Each number is 200 + 20 x the weight over its row's rms, rounded and kept within 0 to 999. Layers, rows and columns count from 0. The size before them is the row's rms in percent of the matrix's.

# layer 7 MLP up, 704x256, rms 0.0567, rows 678-703, columns 192-255
094,224,216,202,221,219,198,200,159,237,175,193,239,210,196,196,160,202,190,213,232,214,163,181,173,227,164,212,209,213,146,158,212,197,207,212,209,211,199,203,205,216,199,225,202,188,208,192,216,166,189,177,177,174,189,223,199,212,224,225,201,203,191,233,231
096,198,198,191,195,191,131,173,225,202,226,218,161,225,185,203,228,174,190,194,191,172,195,236,194,204,244,176,228,203,212,192,172,230,174,165,200,200,206,194,199,185,218,208,187,232,237,176,249,188,210,194,217,219,214,224,223,194,201,190,205,185,208,189,185
104,169,230,208,192,143,177,196,205,192,207,182,202,160,210,211,183,157,195,177,228,219,216,220,214,219,174,207,212,181,233,198,189,202,200,192,214,224,209,226,169,188,208,181,174,204,161,227,165,205,192,193,199,196,184,235,198,200,209,205,162,184,224,202,233
094,173,247,151,177,184,211,186,204,225,201,190,173,197,213,211,175,177,182,201,173,190,212,198,211,222,199,185,236,220,234,199,200,204,206,148,200,205,211,191,211,226,207,208,214,229,186,183,196,259,185,196,204,208,203,188,210,226,206,186,195,227,246,197,157
101,170,195,156,186,205,201,154,207,196,187,161,209,200,197,202,215,175,233,202,200,192,158,211,194,222,191,198,190,217,226,207,199,202,164,195,221,218,188,219,185,150,193,177,206,198,228,197,199,223,232,196,179,201,251,162,213,188,206,171,185,218,205,202,213
103,194,202,174,183,220,190,209,169,175,193,238,213,183,212,189,173,208,182,183,216,213,234,188,212,238,190,180,209,213,239,213,217,170,203,175,220,188,211,202,210,206,181,205,222,193,171,197,237,206,197,202,215,182,219,198,204,174,184,213,172,197,222,237,179
100,205,174,206,211,147,160,215,225,171,210,223,189,230,211,202,197,248,198,186,199,209,186,241,196,218,184,198,199,205,161,226,193,220,178,220,203,210,192,211,176,227,233,166,239,179,181,180,209,200,189,196,194,189,211,216,192,216,232,193,194,217,255,224,190
100,179,167,198,239,209,209,214,172,169,185,173,243,206,194,181,192,192,223,195,216,178,187,222,206,207,184,186,211,173,206,181,204,199,220,214,208,225,207,214,168,247,192,232,213,192,232,230,212,202,204,226,208,211,228,195,167,193,184,203,207,195,208,201,199
094,182,155,231,194,207,194,193,189,194,221,153,213,225,223,206,190,180,193,191,233,238,138,213,196,202,205,206,157,190,218,200,205,165,187,208,210,184,205,197,167,178,224,170,229,194,181,198,201,192,200,238,195,180,193,196,196,226,157,216,192,194,132,204,218
099,193,206,183,214,249,208,207,201,232,234,220,181,196,190,214,201,191,216,201,188,221,192,212,200,217,209,196,194,216,212,164,201,169,205,223,215,179,213,216,222,186,164,161,186,201,207,213,213,189,191,208,201,206,223,192,175,221,209,199,193,161,177,178,200
104,235,186,172,196,182,191,186,215,200,194,202,215,223,214,173,180,198,200,188,193,193,197,231,219,221,191,233,194,230,202,183,182,222,189,230,218,225,208,223,186,212,220,229,205,207,202,195,173,227,200,207,194,237,234,187,198,222,219,167,227,186,238,201,190
099,228,170,210,206,199,213,179,191,165,213,173,229,180,226,208,221,193,226,222,219,174,192,218,199,199,175,176,234,190,218,197,211,182,178,207,201,189,169,201,225,211,193,237,200,214,203,165,190,198,199,208,212,225,213,165,228,223,231,197,191,199,190,218,184
103,207,200,193,210,192,205,201,225,198,167,206,232,186,193,211,194,172,162,215,143,185,216,194,221,217,195,222,204,164,195,197,185,187,199,202,193,150,211,211,180,176,183,218,188,208,175,217,189,204,208,208,155,243,234,184,202,214,193,194,231,181,222,209,200
104,153,168,176,198,222,207,201,156,202,191,192,190,185,224,160,218,211,216,178,201,188,183,195,176,191,175,208,170,201,158,200,168,209,203,202,218,174,221,255,177,201,210,212,189,194,150,159,186,168,191,174,212,196,217,227,208,201,187,209,221,200,186,195,199
102,238,229,203,186,182,201,187,188,174,218,209,221,222,205,189,189,216,187,153,176,207,184,205,165,198,214,239,211,253,177,155,222,181,206,220,169,214,222,216,182,183,183,208,191,202,170,178,193,206,184,205,223,228,163,205,174,197,213,230,160,212,176,216,219
099,184,231,214,173,181,177,153,210,201,171,190,185,219,189,196,210,182,179,204,199,194,210,225,186,192,170,190,206,190,226,183,183,206,172,187,198,212,188,170,197,164,206,183,208,215,189,199,195,211,213,222,223,202,219,216,185,178,185,177,181,210,187,173,227
101,204,206,199,214,199,173,173,212,221,177,203,218,178,221,199,236,210,211,197,199,181,204,167,190,193,165,155,203,213,204,187,170,196,212,188,199,206,185,201,225,219,195,221,202,202,160,168,145,211,174,192,163,199,230,176,237,240,215,201,203,190,220,208,231
105,230,195,181,215,221,198,167,185,219,198,207,215,238,191,176,173,212,203,192,195,192,174,221,214,178,184,196,203,213,186,198,169,216,178,221,207,189,224,201,226,208,209,229,229,211,227,207,177,246,193,238,193,154,193,251,181,207,172,193,210,212,194,200,197
100,172,170,209,217,188,187,214,176,199,211,211,185,192,191,230,192,185,222,194,180,237,159,203,201,206,198,201,191,189,212,215,175,199,191,177,200,177,201,230,198,156,167,192,194,212,211,201,187,203,202,168,197,178,172,171,232,190,238,167,212,213,181,219,235
095,182,167,156,203,204,185,213,169,187,196,187,204,182,206,198,175,230,242,178,221,171,206,200,256,181,202,205,165,203,156,205,205,215,186,225,193,197,191,198,203,185,187,168,188,187,177,181,164,206,207,195,208,224,242,211,208,212,177,174,205,185,170,217,213
096,201,204,205,190,182,200,216,198,191,191,241,192,173,184,176,172,172,275,198,201,169,208,217,228,174,224,170,219,194,184,194,194,189,196,217,204,196,180,191,200,199,207,164,196,162,204,216,213,161,196,204,203,187,216,205,190,194,184,178,178,198,221,210,217
100,187,197,198,190,180,193,192,198,186,188,170,271,196,210,193,230,194,193,191,183,191,209,186,191,216,186,176,170,197,242,182,199,154,195,214,180,180,210,212,196,214,232,209,172,187,177,199,199,215,167,219,197,227,178,200,178,228,188,201,238,186,182,212,211
099,199,202,199,211,207,185,231,192,200,213,210,175,188,212,241,236,230,219,215,199,207,189,199,183,208,157,181,189,186,240,226,211,203,176,194,197,188,192,223,186,226,206,211,214,227,184,198,189,200,210,175,205,231,216,177,203,198,170,217,238,181,175,220,213
095,200,242,198,162,216,218,174,216,193,165,190,219,188,207,175,198,246,156,209,218,183,187,202,214,257,231,187,197,194,187,189,194,216,213,224,217,217,194,207,173,220,215,226,227,194,229,222,204,205,188,189,205,206,177,176,197,161,198,180,181,194,202,173,136
099,172,197,198,218,193,224,220,170,189,196,182,195,217,208,155,176,196,231,185,224,191,176,231,190,198,202,218,238,195,207,211,216,153,203,249,177,192,206,211,194,227,250,189,211,176,167,198,182,211,230,190,209,216,200,179,211,222,189,200,176,174,227,219,227
098,202,215,188,196,203,164,168,186,185,222,191,196,221,203,198,170,216,218,210,223,212,191,202,196,208,210,171,207,201,208,199,215,220,192,200,209,212,187,194,208,185,223,229,211,197,213,228,227,208,213,172,191,218,199,166,202,237,200,195,207,212,240,202,196
# layer 7 MLP down (transposed), 704x256, rms 0.0508, rows 678-703, columns 192-255
094,202,203,239,207,227,230,173,204,206,229,203,216,181,194,179,200,200,217,198,182,193,173,213,203,199,206,197,217,182,167,182,211,214,225,193,187,190,209,222,182,230,202,171,233,185,197,198,207,189,177,167,199,214,173,183,169,210,185,213,208,196,172,190,217
098,205,209,184,169,215,183,208,184,208,198,182,220,186,138,206,159,198,204,223,203,181,198,205,220,198,184,195,186,203,197,210,214,202,191,234,187,145,226,197,217,207,196,191,192,193,225,194,204,214,203,231,187,195,161,209,207,200,168,186,225,202,244,183,226
105,204,197,179,210,217,195,211,212,221,180,196,217,200,195,216,214,236,193,192,231,191,189,209,200,185,223,206,211,205,211,182,202,190,185,220,201,182,204,193,198,206,171,201,240,194,218,201,177,228,185,242,212,212,227,182,194,205,196,199,238,222,220,227,220
097,175,242,209,217,225,214,214,186,190,198,196,218,246,163,191,182,201,215,197,205,208,228,216,202,175,190,206,189,190,198,172,206,219,189,195,215,230,217,223,195,207,200,182,155,183,153,189,187,182,206,166,224,219,191,209,191,195,218,166,211,172,202,222,173
102,214,192,230,203,189,184,193,216,193,188,252,182,188,152,195,220,177,180,218,182,205,199,220,187,192,218,242,205,194,207,144,184,213,215,194,205,220,180,189,192,191,211,210,190,196,204,212,210,206,221,200,199,166,206,199,232,186,206,201,164,216,182,223,199
103,189,197,205,190,177,162,167,233,220,226,167,192,214,202,186,199,186,177,195,209,192,198,202,211,203,199,219,197,169,205,200,178,183,205,212,190,208,211,204,185,168,205,198,240,174,214,214,196,207,211,240,198,204,157,226,189,217,183,185,193,227,251,229,175
100,204,227,230,204,174,181,161,188,196,214,234,202,190,235,168,201,183,208,188,214,222,226,224,200,195,186,191,197,207,213,201,207,194,200,197,173,192,189,215,160,231,190,176,207,234,223,233,186,206,179,168,220,223,218,213,210,183,191,167,242,209,198,181,208
101,204,203,228,190,238,205,194,200,176,189,223,223,182,172,166,193,204,203,212,199,182,210,217,178,208,205,209,229,204,176,169,207,215,202,225,191,230,216,207,211,231,192,208,229,205,222,169,195,201,216,165,227,178,201,198,205,195,238,220,221,204,221,178,190
097,182,202,170,190,201,197,197,182,190,223,184,205,253,230,200,187,201,217,165,184,187,192,168,222,219,187,192,202,195,225,196,201,192,163,222,180,195,214,180,194,208,178,183,199,186,185,196,182,178,174,180,229,219,179,206,178,196,203,194,238,216,226,220,204
101,238,184,205,161,191,192,229,208,211,204,151,193,201,240,170,227,195,220,186,220,195,206,160,179,183,178,208,212,197,209,212,204,185,225,207,178,178,242,208,187,225,197,221,195,189,212,204,218,191,184,222,206,240,192,197,213,207,200,236,196,179,167,215,191
103,201,187,202,199,188,218,205,197,175,202,212,235,162,166,236,205,206,215,158,213,232,174,197,199,223,201,160,230,238,174,182,209,205,225,157,208,212,198,196,191,198,161,203,202,164,236,195,186,211,180,201,190,223,211,208,240,178,191,189,199,176,169,218,166
100,222,216,178,202,235,187,214,185,174,174,176,215,201,271,200,198,221,189,204,215,203,185,188,151,193,207,210,182,191,222,212,207,238,205,207,220,216,208,212,194,217,171,206,218,215,190,192,190,197,203,189,212,183,213,224,175,202,234,195,182,204,180,173,201
102,236,228,195,236,211,202,214,210,204,193,203,207,183,152,158,157,186,211,167,175,231,165,228,206,210,199,230,214,175,207,159,197,211,165,180,207,185,197,194,219,182,194,240,211,197,186,217,229,219,188,144,200,190,207,207,209,209,234,200,208,217,202,182,210
104,182,175,228,176,195,178,244,212,179,180,225,228,236,157,155,194,171,206,219,198,214,178,210,194,208,177,217,209,167,220,209,235,236,204,199,219,182,195,188,170,186,222,216,217,226,190,171,201,207,199,178,183,166,208,185,178,195,222,199,166,231,186,194,165
103,204,205,209,216,219,185,222,185,175,201,209,168,212,215,215,194,208,192,192,190,214,211,170,227,184,216,196,229,163,207,163,200,169,240,206,217,199,184,213,239,180,210,205,206,194,200,200,206,188,146,203,217,204,192,185,183,187,205,165,184,225,185,195,215
100,222,197,232,201,228,185,200,202,207,219,167,215,206,228,157,196,211,229,210,204,198,200,231,222,216,209,192,195,200,185,183,221,189,197,220,195,155,186,181,210,191,216,210,176,214,209,221,219,185,191,188,194,181,214,173,180,202,207,213,181,188,217,213,223
103,204,185,190,197,225,242,210,221,211,234,211,198,208,246,182,231,218,187,221,197,203,209,184,220,217,203,192,198,202,187,185,204,215,173,174,165,200,246,203,231,242,168,204,205,212,190,198,198,195,208,233,208,209,205,213,197,195,192,213,227,193,187,245,235
105,155,181,227,167,209,227,200,245,212,185,218,217,198,204,184,178,183,221,194,184,216,198,183,220,225,207,206,207,178,194,206,186,185,214,206,192,216,231,177,225,230,206,195,198,215,246,183,202,205,165,201,211,194,203,199,184,167,176,190,179,217,210,169,212
101,208,189,213,181,183,221,184,170,217,185,167,204,202,170,181,180,208,213,212,197,196,174,191,201,198,190,195,212,180,189,201,194,228,217,240,202,214,226,221,191,171,241,204,207,182,184,227,181,216,208,159,186,192,218,219,164,222,186,232,206,167,222,172,204
096,205,193,245,195,224,209,212,194,223,188,198,201,197,240,199,201,197,208,206,187,207,217,206,166,198,205,224,179,209,209,169,199,190,187,202,201,159,220,186,177,189,203,200,237,235,170,194,241,225,154,207,162,216,207,187,183,177,201,192,224,208,228,195,204
096,201,195,234,222,194,186,183,198,197,246,190,187,225,222,182,216,171,170,193,152,234,209,228,203,230,188,195,179,177,215,200,210,193,174,184,188,213,191,189,175,180,191,226,185,173,199,258,203,226,232,206,226,224,201,234,218,172,204,191,190,216,195,218,202
101,203,230,203,157,205,181,183,235,190,223,197,161,216,250,225,213,213,181,197,193,194,180,172,166,176,184,198,205,234,182,191,235,224,188,202,188,206,210,193,197,185,177,187,216,207,224,218,240,183,190,209,210,209,223,207,186,238,260,180,180,190,217,224,191
100,188,225,208,218,160,200,198,205,191,182,218,203,179,193,241,185,188,156,213,196,192,204,202,180,234,196,203,196,175,195,186,159,211,225,198,216,226,196,165,221,188,182,202,185,182,220,185,206,166,184,194,225,214,261,210,195,221,194,178,200,202,187,218,198
094,200,218,193,199,187,201,191,228,222,183,216,185,197,147,181,191,211,189,195,178,195,211,165,247,241,200,216,204,205,193,192,194,223,202,174,191,216,194,188,150,202,200,188,192,165,206,205,204,198,229,186,182,199,226,187,215,179,199,193,235,209,196,194,211
097,230,197,171,205,170,194,187,201,214,189,243,239,161,260,190,207,192,210,199,196,184,203,161,205,198,226,210,180,218,193,191,206,206,200,190,215,220,165,195,180,195,202,181,222,197,192,232,217,232,212,213,206,200,215,239,224,206,202,171,209,234,177,211,201
097,198,224,220,224,200,207,206,181,202,226,209,202,208,237,257,201,195,238,221,197,165,216,243,201,196,225,173,191,199,176,196,190,149,199,204,234,195,202,248,228,224,187,214,213,211,211,176,174,222,211,239,202,192,199,191,188,223,146,206,207,215,188,211,207
# layer 7 MLP gate, 704x256, rms 0.0576, rows 679-703, columns 192-255
096,227,174,201,182,214,236,185,213,184,203,178,223,222,247,190,198,222,167,209,235,227,207,163,232,221,196,197,191,237,204,177,188,189,178,192,181,217,188,206,193,198,209,231,201,225,198,202,226,171,186,219,221,198,206,222,190,180,205,192,210,209,198,144,191
102,200,194,223,181,193,196,198,209,229,216,214,173,184,218,200,189,226,206,193,170,195,210,159,160,229,189,254,172,223,228,196,186,202,190,201,212,211,174,197,176,225,236,231,194,197,218,220,192,215,169,223,195,203,185,220,183,195,207,197,181,207,178,198,202
098,236,194,193,161,231,206,181,183,196,221,234,217,173,256,199,168,199,234,216,190,208,195,182,199,208,201,213,189,174,210,240,234,164,213,220,206,212,190,198,187,214,181,177,173,208,191,165,218,184,234,226,233,207,205,201,192,190,216,212,152,173,215,188,200
098,168,198,195,227,229,177,201,244,182,202,218,207,173,198,173,166,192,201,197,184,160,187,219,204,160,229,211,207,196,210,189,151,178,199,190,208,181,236,208,194,256,198,190,183,203,225,197,214,199,226,241,195,195,199,232,182,231,196,216,235,200,202,192,195
105,236,203,178,169,203,197,189,206,224,240,202,217,178,175,188,203,161,213,180,202,208,177,218,179,201,217,192,183,192,172,239,189,205,201,222,164,216,194,228,197,220,221,196,199,165,197,202,226,185,186,199,158,203,174,220,185,212,146,208,191,221,221,201,188
097,208,216,218,230,186,194,172,210,214,227,228,201,211,200,197,184,184,192,206,181,186,173,197,209,182,209,212,173,218,208,216,230,163,228,196,185,216,213,188,205,210,186,167,174,183,176,200,214,204,214,167,198,222,220,180,171,174,203,149,168,196,189,160,174
095,189,200,198,181,205,198,176,156,211,211,176,192,224,192,202,206,180,214,174,179,204,209,187,201,185,199,177,209,187,187,177,192,169,176,161,195,201,220,189,167,178,243,217,165,190,243,163,217,186,217,247,186,230,200,217,193,191,176,181,206,172,180,184,196
099,215,191,197,199,214,210,224,202,215,206,184,191,211,226,202,169,213,181,190,239,203,197,172,214,174,203,199,240,203,176,194,230,177,231,176,202,206,207,192,215,178,229,192,215,212,222,189,177,210,203,230,181,203,207,215,196,191,209,164,220,222,215,210,178
100,188,204,181,167,205,173,205,187,187,173,162,191,227,190,196,224,163,206,186,225,201,203,210,181,170,196,210,221,181,226,146,201,216,214,192,196,204,206,149,186,187,185,223,226,222,180,179,217,175,212,205,220,217,170,188,208,213,234,222,196,205,184,179,210
105,191,201,188,190,211,212,157,233,220,201,191,243,179,232,228,170,181,251,219,207,173,197,189,179,166,208,229,171,201,216,183,206,209,218,210,211,170,166,197,187,184,209,206,233,216,205,215,231,232,216,204,246,218,218,178,231,196,205,198,201,165,222,226,177
098,166,162,182,206,179,154,203,199,201,204,198,199,183,212,203,218,174,229,190,192,221,215,208,161,191,162,188,247,205,175,198,159,207,225,222,221,224,221,214,175,169,191,197,172,208,202,198,191,182,197,170,186,159,177,193,211,187,194,236,192,184,186,198,198
107,201,163,209,192,193,194,178,200,208,200,216,191,172,208,243,181,194,197,184,222,204,187,172,209,191,230,191,195,227,203,229,195,174,234,186,171,209,200,235,174,211,200,177,198,229,226,200,190,193,226,174,212,212,192,195,195,215,192,207,237,202,235,212,224
107,219,176,199,213,219,214,148,190,226,225,184,206,200,230,189,212,187,184,212,205,213,206,198,206,232,216,195,197,190,227,154,203,184,222,218,229,200,192,202,226,208,200,179,203,207,222,203,211,185,160,202,231,217,202,175,216,201,173,198,169,180,188,175,177
102,183,210,193,201,169,208,188,193,204,180,186,197,258,211,206,228,196,215,175,230,179,230,220,218,206,209,177,209,196,245,185,166,203,232,218,210,158,194,220,228,142,220,198,192,188,228,217,193,213,194,231,219,211,196,175,192,153,194,205,167,217,164,187,202
105,220,182,216,217,203,190,215,202,182,217,218,217,162,227,215,201,204,246,222,191,202,197,182,184,189,200,205,164,219,207,174,194,217,229,219,175,219,212,214,181,206,201,151,176,181,200,198,195,201,205,216,195,211,231,236,227,217,201,193,154,163,223,222,199
108,212,174,191,192,204,210,174,221,197,210,236,186,180,193,190,225,215,196,198,199,193,177,159,198,214,212,229,210,224,206,180,180,231,202,204,201,180,204,203,234,222,207,191,214,198,209,226,217,193,189,223,199,210,184,191,230,216,166,199,193,198,181,228,212
107,202,200,199,183,204,170,210,216,223,209,193,183,184,207,219,175,208,216,216,226,183,167,207,168,193,197,217,236,178,189,205,192,225,211,201,211,213,177,215,209,208,189,183,165,209,179,178,187,224,234,223,177,237,205,217,186,214,223,167,235,199,208,184,189
101,177,196,195,215,168,198,221,204,194,192,195,216,128,214,210,189,207,198,201,220,184,212,213,177,198,188,174,196,212,222,169,189,167,189,191,222,216,205,158,157,190,186,227,171,205,195,187,203,169,201,211,204,237,198,196,202,199,199,178,212,211,181,177,210
098,213,193,208,196,179,221,225,206,199,193,194,185,176,209,194,183,201,176,208,223,205,214,182,233,242,193,220,226,241,203,221,227,232,211,191,200,212,201,183,217,229,185,178,193,178,214,217,222,195,193,193,182,178,199,190,180,217,192,202,216,217,247,216,170
099,194,206,195,213,191,255,208,220,207,210,176,230,182,175,188,213,213,177,182,197,174,208,169,192,178,202,200,219,223,201,167,200,193,201,192,195,204,229,223,200,206,207,176,190,194,183,195,201,202,193,189,205,221,203,183,210,227,194,190,182,158,226,194,206
098,201,214,196,182,244,166,188,201,195,209,174,177,183,179,176,206,190,200,171,180,179,213,211,215,205,230,217,202,193,200,193,194,205,196,176,203,216,166,217,208,217,214,237,188,217,188,190,225,187,188,183,239,230,201,200,187,220,180,186,200,206,175,172,194
100,194,184,171,213,180,210,195,197,176,191,194,172,185,189,176,188,194,213,183,196,204,252,154,181,180,205,175,224,202,195,217,196,181,181,145,212,234,207,217,173,218,204,190,193,203,222,205,214,193,240,253,206,216,206,199,225,230,208,148,169,163,189,193,217
097,197,230,170,155,208,232,188,186,180,187,196,165,238,223,208,166,213,206,220,193,188,199,173,187,226,237,177,217,183,200,180,162,171,223,203,183,198,199,168,202,217,226,171,204,218,189,163,224,221,188,212,210,162,202,184,176,180,237,225,223,180,211,191,192
098,203,186,193,216,182,215,222,196,195,233,156,228,185,177,206,222,210,191,214,181,170,183,194,207,198,193,218,209,230,226,189,198,231,176,184,213,222,196,201,172,188,175,197,194,191,213,218,224,205,175,201,189,179,187,212,222,199,218,241,214,207,207,224,214
099,182,213,197,201,178,206,183,196,188,211,161,199,179,188,230,224,181,219,181,191,194,208,182,203,171,186,217,220,178,176,225,203,191,170,218,172,188,184,155,171,199,170,198,198,198,195,195,169,227,204,214,201,202,230,224,225,223,190,176,228,196,222,202,225